config = dict(
    num_hidden_layers=15,
    hidden_size=256,
    num_attention_heads=4,
    num_key_value_heads=4,
    head_dim=64,
    intermediate_size=1280,
    vocab_size=8192,
    hidden_act='gelu',
    norm='layernorm',
    norm_place='post',
    norm_eps=1e-05,
    positions='learned',
    qk_norm=False,
    attn_scale=0.125,
    bias='all',
    tie_word_embeddings=True,
    parallel_block=False,
    init='orth',
    init_std_qkv=0.0319,
    init_std_o=0.00582,
    init_std_up=0.0319,
    init_std_down=0.00582,
    optimizer='muon_variant',
    learning_rate=0.00306,
    lr_mult_o=3.0,
    beta1=0.95,
    lr_head=0.0103,
    max_grad_norm=2.0,
    warmup_steps=200,
    schedule='wsd',
    decay_fraction=0.921,
    decay_shape='linear',
    final_lr_fraction=0.02,
    batch_tokens=65536,
    max_seq_len=128,
    doc_mask=False,
    train_tokens=388800000,
    max_steps=5933,
    dataset='wikipedia_en',
)
Each number is 500 + 50 x the weight over the matrix's rms, rounded and kept within 0 to 999. Layers, rows and columns count from 0. Numbers have three digits each.

# layer 10 MLP down (transposed), 1280x256, rms 0.0296, rows 417-523, columns 192-255
439515542477537539609515549473502449488441541474541492567496482472522513544455534611455467480585531538458398506475527573533460525552484518418499448593520487413418421478484515444443472432571455
520448494557398472553547460428529511478456502537484477579496486527476524468484548475471434363498485507555566502509521456541437592567541500522426523562529457459473440475450556499593517481525515
463493456537538536424539543400470472457480489522508544415521505536478496556513593501554535407489465535473516522517559537571515510517585555484535522513518513497564530528480551574612542566462388
487470549447438375563507422492483495549458538392646575530533443550470513441520532587531584468445527474475370483542497485478533501471437534509483473534513480507401521466525443402442476540478534
532528479529469531516495553536534434568532576452588544481469442560462440538413515548507448513511497479452583504484481472493529585425509485532531617461531597333497438471399468546616457473554533
486527523422540562438576502469440531549468506550471532511535478576528568478534460503500381531562505487553524408559502478495411612558453503513462429514500565520469440545495568498459431473528396
492456444453485432484521448506526519498488465497563494512567466520550476475581424570470527435520485482535610497459543491451539493386494486400516452576546489522441549509506519452551620454489415
460513468487581429437434488537596479488538430557446584538512537558514493460512472532481432519507478540549483539412520533539507445468503441495513516516461520552491546564555521533463449469424506
415463425514478488406505523523553464433470569498537550438532485431442571521558468511465497558539498520555488454538544515463571503436475419531493487498518495552575523503471533438481462496524509
457523415594530496513566475519545524541530476579479528484505601513481465431442589540531551342542407458556423500530480572558497498495463498593440495479472420558476628545549572550479506474487446
453491515495562569504554469502518604446520570533460475542478414526471524456409574435467566555579431495571492455529378478514433543463540532565543546525487460508561646497405503422526526545475509
563459558433561493517537449532520456486495506479513483495576546505393483597524555477574424512582499523499441597564470486505558437611533558511496512541494487479513527481556466425483445402501438
516485518537519532486523572504490572495458447432430597450520539449495565447497467506378517567547523471525476439448411473524375428375526534515445434503423513483477482491449521551445551478531514
450493418487443554536480484458537511511434468533489570496590593555494420504482446519458535473494447530444459555548545535481507465535457574530485425458449572598497457546487479510533490475456483
450558498496479498355477473433531481492468547478574571462492584413543588499452567499473426583487548452480483528515494549473523392547475552479588497527582477534452541510423530426542546441513544
506441470432549438589449594449452454398477471495561497486436537490472497480504507461446566509496492468439445502476479552493550559551517459533449469483430555501600490544450591504496475479595507
563538585574495496436577527517517495471608481499462473580408530494427498455420544504506515453475505442477510497560499472482523512545511512457493446540558531574508577474372499583458469478568598
537500509543574537491480521470487441465549516536477444504510470589532473445461514560498474502474521501523488552550459493457446524510505546535575476499522483553526432533494528476536512472389464
383443452471463570464531468450479477545469599514519501523449448555550513542471415478515522451518421538518450555518496426590502462468435557426468430563509497560470393576532513474540449439452512
518554502428445537517485446493426478472441467460538568527526427522443452507507536624402475500528426496488476503517480581537492511479442461515534555521519485508392568551544533491506518447533467
515531458521481473426556436502564501390482536472468589570511370434416587579513522585507568496496493467431438515464454536516510565515447511407453384505465499427477453510484550539484513511621502
463464590477563492494479527492567444541476471478577495532447508475520483457516575533513452436475483463495509601590446577569534552544394586478541450515550511487495578444441480397514456494507454
496510522418491587551524533457472519416479487502496435525546543481489464463562495417424574495587483491507592454512391528513502506536511464476509503474565426448461446520403447547561570464512495
444570452533472530509521465559559519508413518523532387497541546541578539619543574505488515461528525453379627472461542539461526535536615464512469496554578497327407503535505488543513537544529484
479557452581443475429442471374516515476510511464534558496508475454527506426458538529558537533465479475477573482449534549381469431525513621454525481513430499546495460455425472446524541474566510
551448497500550518436464525492478506505531499567560500476569503514506521552552426561514554541528472535471481375512543534543536442475492505477518538519514504464494504472520518443544542431460543
559495480547483494587531422468541483442505435486501520491464419549476486599440458542602469492565526535481542437428509509479453536558588500626521617515426526525447518691418593512534551469463444
512581497544469508494542455496520566385440581481411510391398511501577497483551451538566472484491536510411489518474498491399488540507520511533489493433459475507437553501548429391504603411498506
423515551487495519491494514474546554433498510550500567462436399487541536521463383612486427530485485549507489561482405502466522521549645568490520534525501440548464467438496495575530563514479512
548455539512480456500552456485526427505504563511414452513495478460586553516497553534451503440566578424474423476486608485536435574566417413493454461459544492524431501524542481477516437467523567
448518407470606575392515540552484328522367494445488495442535614509539465442443438507518501464552540545556467553465499541504534508445562434492606539486641513541474504439483486579495558483470412
429544420462447531503385524424571489540547571532517448570499538530516458491475456526455419516546436480418499525455477455420624517461471574505488576515489570474502487462597462474447555547529591
478475463557440503528471476418532476451468549625504410495484498543516510533434428512512511522541419626502520526550515426502529532472460465397553489527456508483488401505448514548518555485377503
489506480496540462511534539484562578459480491529576504537570455545511485464487414505440511591511534435447559453512493404524450559468564506578592542504513492550541443535484464486528506500422523
429519447492583469343528487501497500433513508458427494512453471517463604544562429494411640533493419546579481506485465470573441468554499543462501551482499550588537515507436560451535568460512539
536520512540495495516546544429415436450441474452421499518464505509480479524411498418445483596545467550494467450611462455522425582475394436458545542506550479488536521493570448484534530510498541
456427531557585495523512473511518523557510529567589527521485596486466408413623518527511672436439512477474497427474477555412409481511460613534628433420515459452524430347483523486492521541490506
459451491498508631490524507456499596558491477389548515477427503472488471561494592516505481439457502535442526502492523523592491576457545456544452498487478473465465556527539499487506509436469455
476480577469481523507543539527544450491469490476532505435512574464448498532554466559497550584515464475462520548497494480535474526473408499501532513432487493509545496442429540468491466569476409
490505467479486466433517440517525534453442443474513478477556462495515530483526576523494443599516538478518522415486455459599543518459453561597462530494500476536518468497493555477522620524596482
508549539436520479464442457432529554485508502476457497490482479449579497541457479425439489456526460513565509594460471523448525444542505543481505570455515484505544452562468495514552469501437471
429583389520473518498406483524466440560516519485391547585532420559467520445386545582477484544539479452508476531528515532503525528525464600494467458502555439515527472471476439469444539540520454
451560513530479505484419537456484481570518465570545443473509511519525512520531480441626466498488531517494545536568450455488518509454486370497458521496463541532421519459541509396516564498514476
485569431528507508350559472543522435477566475453516505538504465525512447455563573488505456472483438401441601465543541516544444535505372586512526502540514443480515531560468573468487492554542535
568518565419440441478462487462571601569462488552454596412536480499515513558423512473589472514415452455550447451529486554525474506552431534472519590500508487562534540472473538430498535547562574
414602513587472494429460469407434506454466420386526584439343491492588540478413602518551506523472431552527498651628529462523481413493471590392648544537494460533516412508488446636400461559501556
550503461539544470502482557471574509416454535530429494503555510545495551493497450540487461449546487500464533492511523557471528537475507427546512431458476458537533512495580507480512447524494494
535552450481444474437438497557418630530560382473433436506465505521574457533459486503471497510537553507436643429523509445519538585425526497480481567479450468522467490406527429479442503425508579
416575495518486471575544560431478568474517493563487545462457428453451554495475572520532396399431458421488444549431563483637413523464428485464507517548440486517560517576401576546419672430490466
510492446559449473472455559540460510488470522428472454537475528455499552537537506543454527481547476535491496475543473503489567538470577443495371485487426613568539555567537581489533532537426533
488384463463524477517518545571487562525506449508510543516491515468530509545565545531528522463427454559394552523419544555529428507536474417445603466565546509505524421467488446490547505540461575
594571449466518482528596500444476481513439522505543562467539417502500469593484437420489472548597566581530492488429539547498471401509442532486517500514466475423582559567482539533533552586496460
510544476511485533385572575454509533501567496535516490487521555509528540503473459500427429394440536485463542476444533513441506493605550434467523543551520502518531478559540599458542409467535498
421484450468546502525478551498569510470547513519489569433505474486521487522480544569506407568566507519491552546415459554506412489451486496508506493509489539521502454411571504534465440412483491
439508513539559422543554436524493598446577523430473470499546534575600441475529515489440457548449525526501512477512511515472449514535504442530576467478418581543495490511448546520538527463527582
506512411490458600475523481544437537470446496409516529540526507488585441329529438422526490449379483466338520574506484546445523526466551544492366535490480496544579506459504526488427513511515474
496438533513507561574610551569501526413553568523406419403500505506592483580547550500477551464519500561422525456530521567444357429499591425552480521426504487414441473512529468470420517588553486
514478412436554484517462496451432482424483559560576512422503509527500513573473497400490464479465496531509436442538479494524498517541509430461412501462551504482581559473485569579567523456454515
461457525553475578429573535460490585505530449426598512548565445519470582480456491440415511434540381474504520509436520447449539424450479547566455483438513541530415448525544586480474527447455531
488469500554543424526534512538559523429519494522556481454598537477554510525502487495543535458537504503516453499507510511504444525620505545496549479469513477414528615553606428436470469512580408
523568572451555437544429467453509444653519451564554559526505489444566437480574449440490430517467564509589541572534495557459519479497439473515491481557557555573544426412403451461476432535605509
465452523531443538479511485432457549594516534386462492576485541503537517562500419456421441527399494461533449509527483558507559481446436446544464490494578493574488474505467497610580512503559420
421453543459518518568433516429538478427411540453498509526506378576572488482473481494525487495400504436572482516573528511487421499557551442440618497525432448474492497493602452558507575528471517
564454495468456479473461574516532573595441516429524548463508512500399480563405566504510591524376558521560540566548385450560465511567572463520534426457499509488499426510542496406489537515471415
510539428547498535472528508492465464446507420589546607539498554545555475496437541464508462547419477467463498499470530413465471439461481438444567499401492496471426479488564468458446557542488520
390451509502508464496570463517517553558552508411447455492588600522493530556439481495486451502555555454402496577423451459532465443403463453465500513382546452483369515595465566444445447541500477
478545518394470503519515502423516522406508465499581540526630386476496536569550547479480523446393652472425491450541522594537524511572539562400534514557398431471537504435431466547509492555430530
510450513522477487542473549554464475388444533438459416462518614455464526541595466530442562535405482530495425511463524422446494489565455531475468472390439486547449566511513433590478517420528418
449513543502496433439425525457482538480535402518483522500462477457534482511533526611489539547575518527560444438531534585515586552515595435544534476547523575537541474565511519593510510503498588
576462494487501579483507480365592512500453579395523443456490488485499457540551560598496522393505544446519503517440519457495525557481538491472510511509574511520510423500486593491490478477497440
496612491470481436512514559566537371565579615592502472526549575565456532501517477483412474552460475568513415426482507529464470541539523509541498447456452512445468469478477461461580548511453542
558454605478469397448545551467487423571539582464604474451453537605502467450450434535594426510628514425498513559471474488521432514532447450424451442526476562434506445485461619454519606518540412
519556530455555476454498524500452506582483454465499474480450497476551463502390481521552396534477424448456549591474508566486485581465530409559392533445498604455458555568468424568632485459582537
573492498547524510504539486489459451487525565559505541542477501518428394545467506468474458489427513543438418508518480500498547521505471416574382479509480508510521492510491505393499475466454504
502535508444487518428501464482512583555528593441472530428546557447411506479557547543474567582551519532474543493540533558410416426521517519521551525402519390330504489620497484508533408424562516
485462447592588427427537472534551467446544586451422503586530545429449465526481511523538487505524498519405486554426508468475545477531433477536496490522525479446523521471612496438553504490475524
484518535537468558531456602545524504550581433560515556509446533492447532474528484562518487463459484501480455515493525490502559514534482495441486457417492453516460519483624531496543529519569395
522371584416430484518484524516592537476496540563447464514461490500513489593532578570491445562510545451497501549448567537482634506551500596467529509492437494535645384435540442455477521471574476
565469476520499497481435513406515367494540563538469541495431590497540332456516449529508497447571496423470494511601503485475440540476371472471457547538416501499563540532520544583448508497535345
400477530557515451437481420492499452586560513589565485451554475531426419493474449477460556485450503466585496514540527358488425517580451553484448573443452381490454522518456440635432485526487491
600438457551512430507487429430503488531493567562371487511470434489490500478463515551550464495458575520492471536529497469518464504533431525550531548481567485478473509459478496517391445494506577
530496554513522424461501499543515487580482561505440516539539423425497465410473485471525474583504530533579511413562478548528427495567461509461529479508463472483471493583398522549483512493411516
509558553610540514389452540432453425591463555463464554522486358451482494454388493523482514519477531527430500629511520485566533474507519599426582497519462427562422492405564503470525516360521537
507503531477445525444535440499567538501432526553572482497495492551614551441541496465532485502497433447513613508527522405516564488443545560478430511511522497547582414516525556523433555456512476
576491444376518574488519527432529449461495495482506511480474604443554486481481564517468430457482452538564512455529451537535549426510426507504567498517526535522488532478532552503470456522628486
464526462540510607472589509446469358516490478437525626450486476438470555508441491499480516542610533513507441448505400514523508518454447556506522464535514522523481526590445462515511437481527498
431531533464564503413472486333532545426435565508558447582528467484447480508501513483608495405534499456557412480485457516479438537508486536481427497507431462462411605465538438500486503496570434
502545533592513552450451569554546551508527493449506518544480528420447443540470457492549571367452479477456516421541528503501519407484501475443434472419551528478459451545468638512597425434433505
507493580505528478474489441519448614501359475482535560493520477501490527511553369445538414544528587527489521465426523563450463495448554418505553479483566503594566505567525482501457528443493504
529476527516525557489394552530500582466534456523483548474529455405512677494517515478505425402530577466488438543448534505531532580501494502556536512585412415418461554483446425551526485382518543
475442535453491510570501524459527512482531446511452451517459531630507355488465529527485503565560476522462504516393432547436505599603465528457481562483523537533521490484476511485535485560551515
526485508490506566502553540536479599367481510507448461453563481520491539552566530513458520490536541548493490523505507486563598500533464584517536499471491547550441425444475533492495516533450569
527443450519426430589428432451540484467469503487482483458551494462424525487477481455490564537566550562570553533532487466562498600548538551600459473464462477535489496548545437403478519438507488
483549533479585423405515478363449488522448481510531567453412432512515510465517508551518498470482484517539483444465472434550495490511527542503509482484423485455521425483534520514491510497478430
532511425554431488531457601491519384442508581524510461581499530505444573502491584495520448482579508465484540589473522512461430603585540607495512484409446449502455461373500479538491569462548453
511452500494577529508494561529500459525470436467439474487519503508508601584485504472559616468436435480484500471381437527478500440526568498495439463494475497535468513545448464524448510511544509
442450415486517490476552491452556563497421502487486507451533447395481491503596498541544529492476457486399657565519601457425485521499474490496442483592382541424385500574532627521533348491508632
482422527468417451409554539538523425448538521494520555564478460421550576541513506523401518529492528497484564475472504552478456484486463466494408366519513457502486578525415452437381622514602512
534492525571521510501468453514523458559533537445498481424475506495518500474442445520519511518405477515553585530508487451536499505594505510476500431499466495552391408512480356569474495463466484
556520497492526524483457512469512489535493459498472499529464501482540559403508442542558521442503540525481451577500440497465599532470507498513507555465475431432502494464463537545581521551402512
547464535464525575406569453420579486498393475436440466479477495489496460503427530474457473494446545488521519539459472531514478455504530518480456486519514487519553463441437480485498501482609582
516557507521537544433457467426439561457491452405455517561483461626503517488596537485449498596461514626524452467593484546626454462423556486429425542496523539555535526382526541511385565420545526
479488589497544487452538496532599530456535430482441477499532544464530480567443533544515471526520517479389475521434550558471424572549419498516453512553465435534490500520501474556506527535426474
464501436470442541549535488495576527587463522670526511523591460447511486574566452522471520448510509553508450528557440582500479510538523533411529520463495498445522442459486423504554437411536573
524494514486501504504443663553426470463559462520497514466536455484521551429458446542443541526419526466483497556640486544512442569505483443513573453546434622367590440466484508398451459577515409
518504592457459500488504518497577475683628543388478464477473648434611525519475514495486426615545489486372469562460622469469526476474476502505507594475532521517442495473510540435537489484568446
507445477502469362486489487507460425469440524531567421517537406525467474475473503435479485513512512495568422559442529493600556506495522449477465436504546522539512449455518601499617560527544477
# layer 10 MLP up, 1280x256, rms 0.0769, rows 418-524, columns 192-255
582545447492452548419551462492411443493465501558558496507546479475545499498577522447483570458507567594544553579454546539378411527571504504509557547445581428457476449460463450494534503475476553
549537480556596523513385517597496549549416548430416481478497460593546531481497530464564531559496432533452522501559553569485503442485481550482539476443530506507581481466507530530507444491447636
454419449436624508576452514467500492524490530518554547502477483584458433482515547401584480492472514496537538474493521475444562425460550466476545452481521439475506466478524442401439446593446509
478519452603585478456547505453526457521527539540517545445499432528517505602480497533459531441540478569510580462388555423425537373559491532428438493549411579467514526524575458503452540498514422
597478419525442476408473446504593494549474491422619516578473470451617522501485458496486547552495510469424428571454512514462500631411527469485578502530480494523458419511528486430552532582461500
540506497563512453529467524491564433502511473473497430443480556588515554571551421477469352502494510456573449498492514450538523470356431469552525462467457459451514585523444551530575507487572459
515615450527477522531520570498539459382454484486512539548443431426470533479556521509545513458534596474492547420636509474537540571454493499540596394507555482502451521499443507458570508493453513
545492447490532542501561456548418474523517467437500480462522486539525513448534495484555517535454440528560525414507414488420541572452638545546493505503460470567512451458453482522553476559471552
449527470542517463567507462516531606536533494563381538466522507574493449552477506489441497442471545530508449508554518510467498634600493527442535490515463470504561471438612439423514431480513564
537606503510459545499550443567506560440458482475517481487475532530515500596511546476454448432471506475434502503472484478466544505466615520541572566518530611463489480473493439497495478483567517
622385546570481599511555434600507529472475399521452505493494570445420472438439413460554464560556442542611582546497453516523484454590524493522473453512558544445491497438462520394507530559455452
573444530539489398533511501439526454535529467520498533553394525535436450607472415492531488579459493404415500538435500552439468488577507456450480492514485463537504503475555495392560501617527503
554510444505482473561469460558390475465463485515584489536410459460560435463438540536594503526499474529429481540583533524521560487475505456620535455500507502516549524510563521545496520529406552
550508494530418528507492512539507447493466427545504408462539441488511527528406487538479445558359515491459502572616434520433478564460520432538541505516514407493433528496483517397468530517430547
496389545527491562578527413437469429485486610563509563471528429530408472552535528492548558512500460563510496497507575512458526463657485431407547525430587605526545409402450507495565446494506559
495489534556500506544546551491535563541481407501518481440397472537433560424547448504539515464523504505514475460531477556562429459590488569404516504502517473508562510544490523444485468499554444
465459458488522617551497573512433527569470552467445481537467545491491524438505485488450486552550517434522476512510516491508505550420594484487534525502508453499405541504493451452523461559467537
444602455623555408463530491670552494451474603490573527515490461546411509489514594507567517477428468594525464523456417459503494509434529528444489441479391413522497489468588449532568551537491564
546486550492519434417589499500511546532513521471526474411452484468392452516463532550529455567416394516558595470445378488433557446430500452451496493505523559552427420553519492450540480604509498
620498544540488405405575477371539512501544468675471494553564472431484476566542520495489544560499484489569513478551506495515510527493495487432520534493528505400572549437606548463555449534645523
407512537464516559503544473512564492462476493550509502506359479458546443510491428495480413454496599513509483505582469552506612499505607484436547502584504497525492571496466490478495480474505564
503544411532484509435451523561483495537441523479447513480410450512519491521480592515417564539526466495510430502558498425475520523442460505526478464481579515448493451532460486512527438575508545
594504504454557456568489504490523504498564470532544528501441513490411468479460552485476536448475510572494494507390463586476564500534574436414476459469505456477491485536547455556509446517556533
483474455439489493625486464482458495518520514513513463472559511450541536503507506422515433555450505487529538501495492435443563533571557544553495479491453482478444475501436504550537500524476491
396454435575449404599469470582531523435493514482382508551606521524489494469614545534504430472546515433549573543463486521447522582500599472502476528508547497449478549525407441589530438444524528
416535530507487516393543473584566543542513492499534480530503630550530593407489504554516539506475465595498476508453469583500554470373567489533496422560482522481530516463479544526490459437634485
482536455535547455466494496529405502480469572487573530466528540534539562601577428567464480497529510515524436512537505483482442451348432510485511499497511510422478494374576490489557519471502529
472517485530489420451439515537580527466382461576576513435525542475518439538451562508485487499460446522502532463448444538504453597408561573483511574523489525547473436438531334516434431517553433
497578562524471602496535548574521562510481560496470539482510532463489568516467446512556565579525508532555479532482518476553503424502450535481392499541468525489501478573423590457572466483465468
504506493531502572512539509431566547586524450419437344497507553568449442534518588485482533462476482440440408518596442653429484506394443496493539422361503507441544488458510519518483581484524567
466474527540489586505580551525512459461449572583536516621544499584468478487612485464477531477432531525558557514499568603542501424488604548498545592561470554483460523440501517506464535533473487
541569545559507509453556468585529475528470461429485477518584543521582578565449450510403527504540553550522514442471539416352534566556546485465427405466546552496539451516442479547478476496520560
500433435508407558504530566499492426415542435439546469410562447521514564509528532532543476443576465498439581427553525498538491499473497504519483585524513472505497404471508479478515409469459448
534507494493532543472503506610586454464531528452466528480615473468481454447568536514476537392449491511309506441475506540524538383475572520453462521505531495454406577542507366528515462553542555
458495503451500528398444560486545510506503483536573432547560469513567579511607410498500551467530535419595472459458481395402490534481566439490507545436454531527486496503432453550501515557545528
555509460478478535530488451503452449491503398532467481503501478523526497491535546541496524481457521439601574556553529545553488489509514506460425543494569504473554468605455505515516443503508467
524487508521501531573436528479503448590391401542540443506433471434532496476459470507506500529490592566403458580526530476501441591500567471507513428471529598540481522454500481340467458494496636
507474429457544537564472550579447494423541540542504515447457467460465468550497486540498525535427473466447564491434561569456423478496423509442544455505497461495533416463464565497534476518516536
449428499549459406502447573478544539610518501494527492504466505510469526532549556618508518532554537427520548477500470399596439528432594464510581530520396504569513591532493473498477429517532481
546551477490564436458502553504530582511448479475465554517505556490532499533399502570510464504515527454559453584502437526471434504464483431532389462528423495419583428522535487491559530496475564
516464565439587456534437537466580524509443537498459499560487543461432497523438403532544459541579476567597498440506487494459513526506547422575592492534509512413527443466539559561540525428418428
557533477402527441476448471485499556423515507520606501499445482453509518448546549601429541507574537492549521501493547529431593496417482492471471495486581477462536481470514432587477451471467496
564412558440556476566472512455422591527589485441376502552517562481437503556543416624396442478465528524433475457443509476444517530490512480449471463458434499455493607507516516465548494438537566
577411506449487515482446606458513454496533426668534528484517521446501528432401524559472511447408434497513468543549426520441569542444546540559541551517568540370459456453520452477454516579487438
523472494495464561501432483615552412453510565512512391537518449482427501537453425546452482527533568485468540483322452545479466611471474417517532487507489547495498528460447462355522495447495495
588506474494548522560465519450514469469491460486533518612565460463452468507579473447391558496464448494582510518487596512368493411490412461432600503542527496480562477523570466591495471593493464
571553505477489494467432513556425529577460546495494486537488574469509494528571492497498537513458526465492473521503446375551560558480474572504466434512535502441419498502495599437538466533474444
533540439444515477575463586568514584451513507545571559572434621542509506518574430670508474405498545515520575491530421438513540549507463386519494496567461478496497476534538445615447463388537557
553470532463546485497471538434483475485490520513503571505578420503524507588517477537553493553484558485509507551464491552457562542584441398476416434477476539408562524550516535486473455579544517
438510496474500574573466484552486518563477460475532547503580527473553493515457525565574484535426457487497443475411427523456514450419557480526498536473514502410502482604519430533459437509557546
421531484555507494519393525589464398462498495509464510424521474547479427528489500514496561471531466498477536563500539495467380478496502429560424509500525469448473546536444515632419420462426472
538467448511484544557430549501448516555542490503446476501532600392541506531494472435500540551521466451507525586437423521502511565482538450446524397526468471606400542553583549485474451507447503
541510492527522564466434504403439464604550508479463474511505511420464502444547517573455448466521508524546507505541484519437491534417539491452516439431518454482465609498530516418411412525544442
531524431523559583457507519473485568438451551459580540526566480488540532522545499540506474536443386568367517528551510492419497470473441462449547453525486526484564415503391495557550448533467460
515506507440540545525473500477511534519421542524500555474500514465413443541420526538480509488459450443478477516476405499472499527532500459556409482504526511433482476586560498543540490452537488
578489518547571520486557564547559498495566599495618484508505478498575475492576513520510490510464489446544468534465512557446446503425457440525407519565485533443438441444406521538531528562524518
552592578503513479578504495498527507497507567493552575439455502450490516560493537505463528463511492473576583523470466522435494461590480468455491533418516436563488441539528460506542587478503571
664519545534549615481347521516556434456432541497525463455518478508524515467518442520588541565432527457501492577465435560414473550603558484511548443474359525473545551445497573432515482461525511
505471511616515514565492491490561465460506505569462508536522364429492533442485523448530492505497544503472512462633433443472557445520573534484540481399500534523606489539437505420483431390443573
423428477441547511481452500659487454513477580511478520559493531409434527582491493526409466417560581501521524472519535537517383506550531462528461479516532442564517448460521557465472440491531482
576492629498489532550531547557571479481495422442477446563497510489553513505528448488542535484539483517558555491435424434469486520485538412605434570392531453682446465505543496463490577479447498
523592601484532461436385473396499474498448543527554481430543451501546502499577540474479523488490474516569468468559545538464398462488518429480447477527432509448492546597506484523549485454496536
504574503569477505663550560445543525482441457493549499511536458571516424567439526505439450444427482502510510445446573466444554485566527523553495536511472464522460495483491481583523451473473472
520504522477430507482494450478547510588410533408545543435526452500519464507502520464582481509494504507540367555569506538513416573494590539562559486543535560469513442418561509472404514457457483
433467542515441552549535512427558516505494566427462477513457505539467475544436458505590480507444503414545470520475527614621458438445499422490562579494518479487461472544516517499464543512496537
517578500524473454444498470425555555545545488464537482518623516525446497454577525508543450474490516444472430484472427506466551498543503533571349455557434559530576573457475527512460414591563444
464498501443621511446513571513527427503563549473584448496553569571501490389550584448454520557468444533577415504573528446537487444419558516485481466463520457490498571580429496496483416480561492
450523525432546492598484481548410482584494551481459515483574472467479420503561480576509480452510508539500403481493457545526535488538529503454476486497519473583646469539540431484518470448450409
522527452477615498577439538430525453559416516529518493460501446515485481477558547395442537475517519545501492525469525505551469473506480545465545494610494543506582462477605514512435505488516460
429452585438459514582578383515584498526463356614493530465490448509482604602508489537483461518488589461538546478538436531533488458449449458512507463496558491439562467491605543432426559466513378
496546483505584467510537577559442509464580535506483488517604556474548457463546519466527508440570492524535533538552470534447538533385496554520487459510569443553456532545490550460454424500535443
495497502477508523519420601412473458370431449501542557513527471490434483537464546486473463458543557440459486366496535556587437466391468494526504479613496417452550503468606501509512486492542518
467582559538561457441504498568550501482440480565492570518546434529458480464507505507556506572564519491518454437407567477487624482575474501498562463597556464583470501409479528548470488487557495
473549460479397408483432476485479526487479461548467497393589447482556533496476486483456513560539523505489416608425468531470545417516414436511495462385502493511547545458562522508468415463453490
545499510439435475496466535545414513535490522418605575445473489571506560511522527479546472497480463498575451499538547500473472512508426569459562500483509477452476547474500459526434489537451568
532454519545537546518496499497593537585430534444505543418436483539580501574547508523560530528511443568527523467442402518470529471515439421492533427482671482440496514483480513488556455522407530
552472529487523567505582474512473463487454583461491475514566419452469454442547497450415598485437519449568476519555475493531529430458445465402542466543445517479553501547577637532559458495404463
504572457527553496541569596489472567584519462605570517449462474493468533615509429504521487406444486542503516510469433537444576406477507465529573460540523449504524525412514501404554450510506535
492575519416447404472564616567487434554499493495488469503465486534523563466547586514522548521464497557437499591443569500471519546436527487414513531551429545549462539513478521527477416469412467
570527495493399518469541391441509612451481581459464437528406526480590553509536487522492481473517476486409543494525445530368475554468538519503416503553408508440552455508455533495327437435607453
535516446424528480564466485484541481584488477534503440525528520546534508534476524464502508566536514511481555585507502522447546538459538481557498545558442532555501498428520536425464479565453493
637541577503518500588481558438500426521463566536378457502473508470532419523512507512444449513421545446498403494532480557416520492424466557523521535491504517499467531468505535447495448501433450
483523415485554421535508550509542464500528458609487536482519583446417497557506465450478536426500513530468591578499483558435477505587485559564495455523533349557443509594543488482415566476491476
523482499529689471449561466536498499380560473544535402514526553501535454496499589447483483487510541470445508494519506484501462522510545579478409434465430542458468454509480432559529503496570582
455436617463427520571577483561500400554539397438575469602557525471515469521497504529594389390517546522528505491521614488458510555477487484440576468488587555512501621521449489537537497430506575
535438467555515499398607513507450432418507602577387533562494504484495495571529537551433470502533433513508452559433471436557503484540476436513599534572414546472489514508559402532543458503482426
501504471541515507447526533490491568448485503457573426414549420532533474533510430550482491508400514450468503462557498565526475520536568496512431442528543496542488452489508561427553572491472531
505496500463527465569487433424479561493597473581467489514473496565445568564525475436510473515553480511399518408575494488434517542542519534504504538434545571498452483443499471482416543481506539
485490518445537426508491476542448436501620520507498576429520502511475583579511588575479547616520449498497414458448512503501502491395548434452551550484521585520499455467401527440519485526513507
411516453486491594463546481581496520450462523511586530470503548615516531386522535483528555493472439456517517544439501603513406561530518646550417530544503419471503497530497561475526547457400489
614442442482442493461478561516534475526485476564513527553427518462531632425468517503398504575523479526463445541570482448506499487515409485539446429503528490549451521405533495509497468468599503
535525365463480543621494470521512553545502524478520468387546470533504527526508498440553501521479460457431488558577440515521484455473551465545584517507478475437567520472464537447502435547410431
404454432524411456457491476421524490528423592434517572540592518502524568532512515494483469512507535491525391502580554486517437459466562424478495411474571521488618537425562517510524530512425519
501458446532470562493483549540515522520497465516535521497497578425450539497559510500496514456529567475522503543535497426481460617499391486505454573429472571447532513497529442425500469582486509
439534451483500508528516462554600490555499547475494540532494478436488514504573519467514530542491506597510512531441551513468470498496482494424458465546530408440553559546498479492537539479474428
506458459503448572525552503535496395525486394478488402525519390537486562541545476565506449397488440451508430483484556416491544432502499466492519449536405532472520458579546487510437517604503469
486447576563554522513537513423462446537506379568484500459491588556404482519532538523471559547474440570428546513570410560447581461516513509469521503477607537439411527450556538524446497563515417
491529477443467504526514433516605542573414540436517364566445517413515475510519518501521561617545524488546469580550521490492500477457509564524520453454488521461566534483465576516524567507447546
466497504521455511543437399552615430508429442444588514494544574487505497478533525486555519414467508447630499454478534499454446503540519526488576427480452534377563510459492519517396504512502509
526479464546526501489420456531440475558415493464493442440466492434482550531523454449510497522523572416561400587545413459496398498441451510577522570560523517487480527482530426473549623564511539
451484452543539445463422538520495491530513453410516502597469493490598566518438499451446452583479576508416523588487472490456530454552530476439501536554523465480486476488483540528480584438569470
500491465548475504400509527599475476499516532492521534541549478427534516529653467540469504591519515480546401467468533523439558444459432469549590515522554499440556508521514539537437462497561502
528461471499544463461426473559493490483536548494448465508521595507449490479541595437475478374585517445432556452572533537531394589434551498536548516454542400608534498555544569509568435489506544
477434540496466477478532432408527562540516601437496517503521481466524514597497509498433511556550557509590516539362506435418501579447577535481475490545533497498509409516462538481428489532547444
524482504513507444443478543543486604591461544448499382490499467461530536533475489448602454502463485514408438509545447577523441487492644535452473494559517538496609570481446437448475593487563576
413594415501534524419546493558473493550608531444478536534460511475413478458491553480484564554534455419544475497463441465552574591470466469537534538487520464452496498595513582491525528493515610
434527454494445542511599521564491518506483512574494437586432454581516529465515581521505374597395506563484449505519526550437498542556477492489407522465472555574503532530468555579550524528526439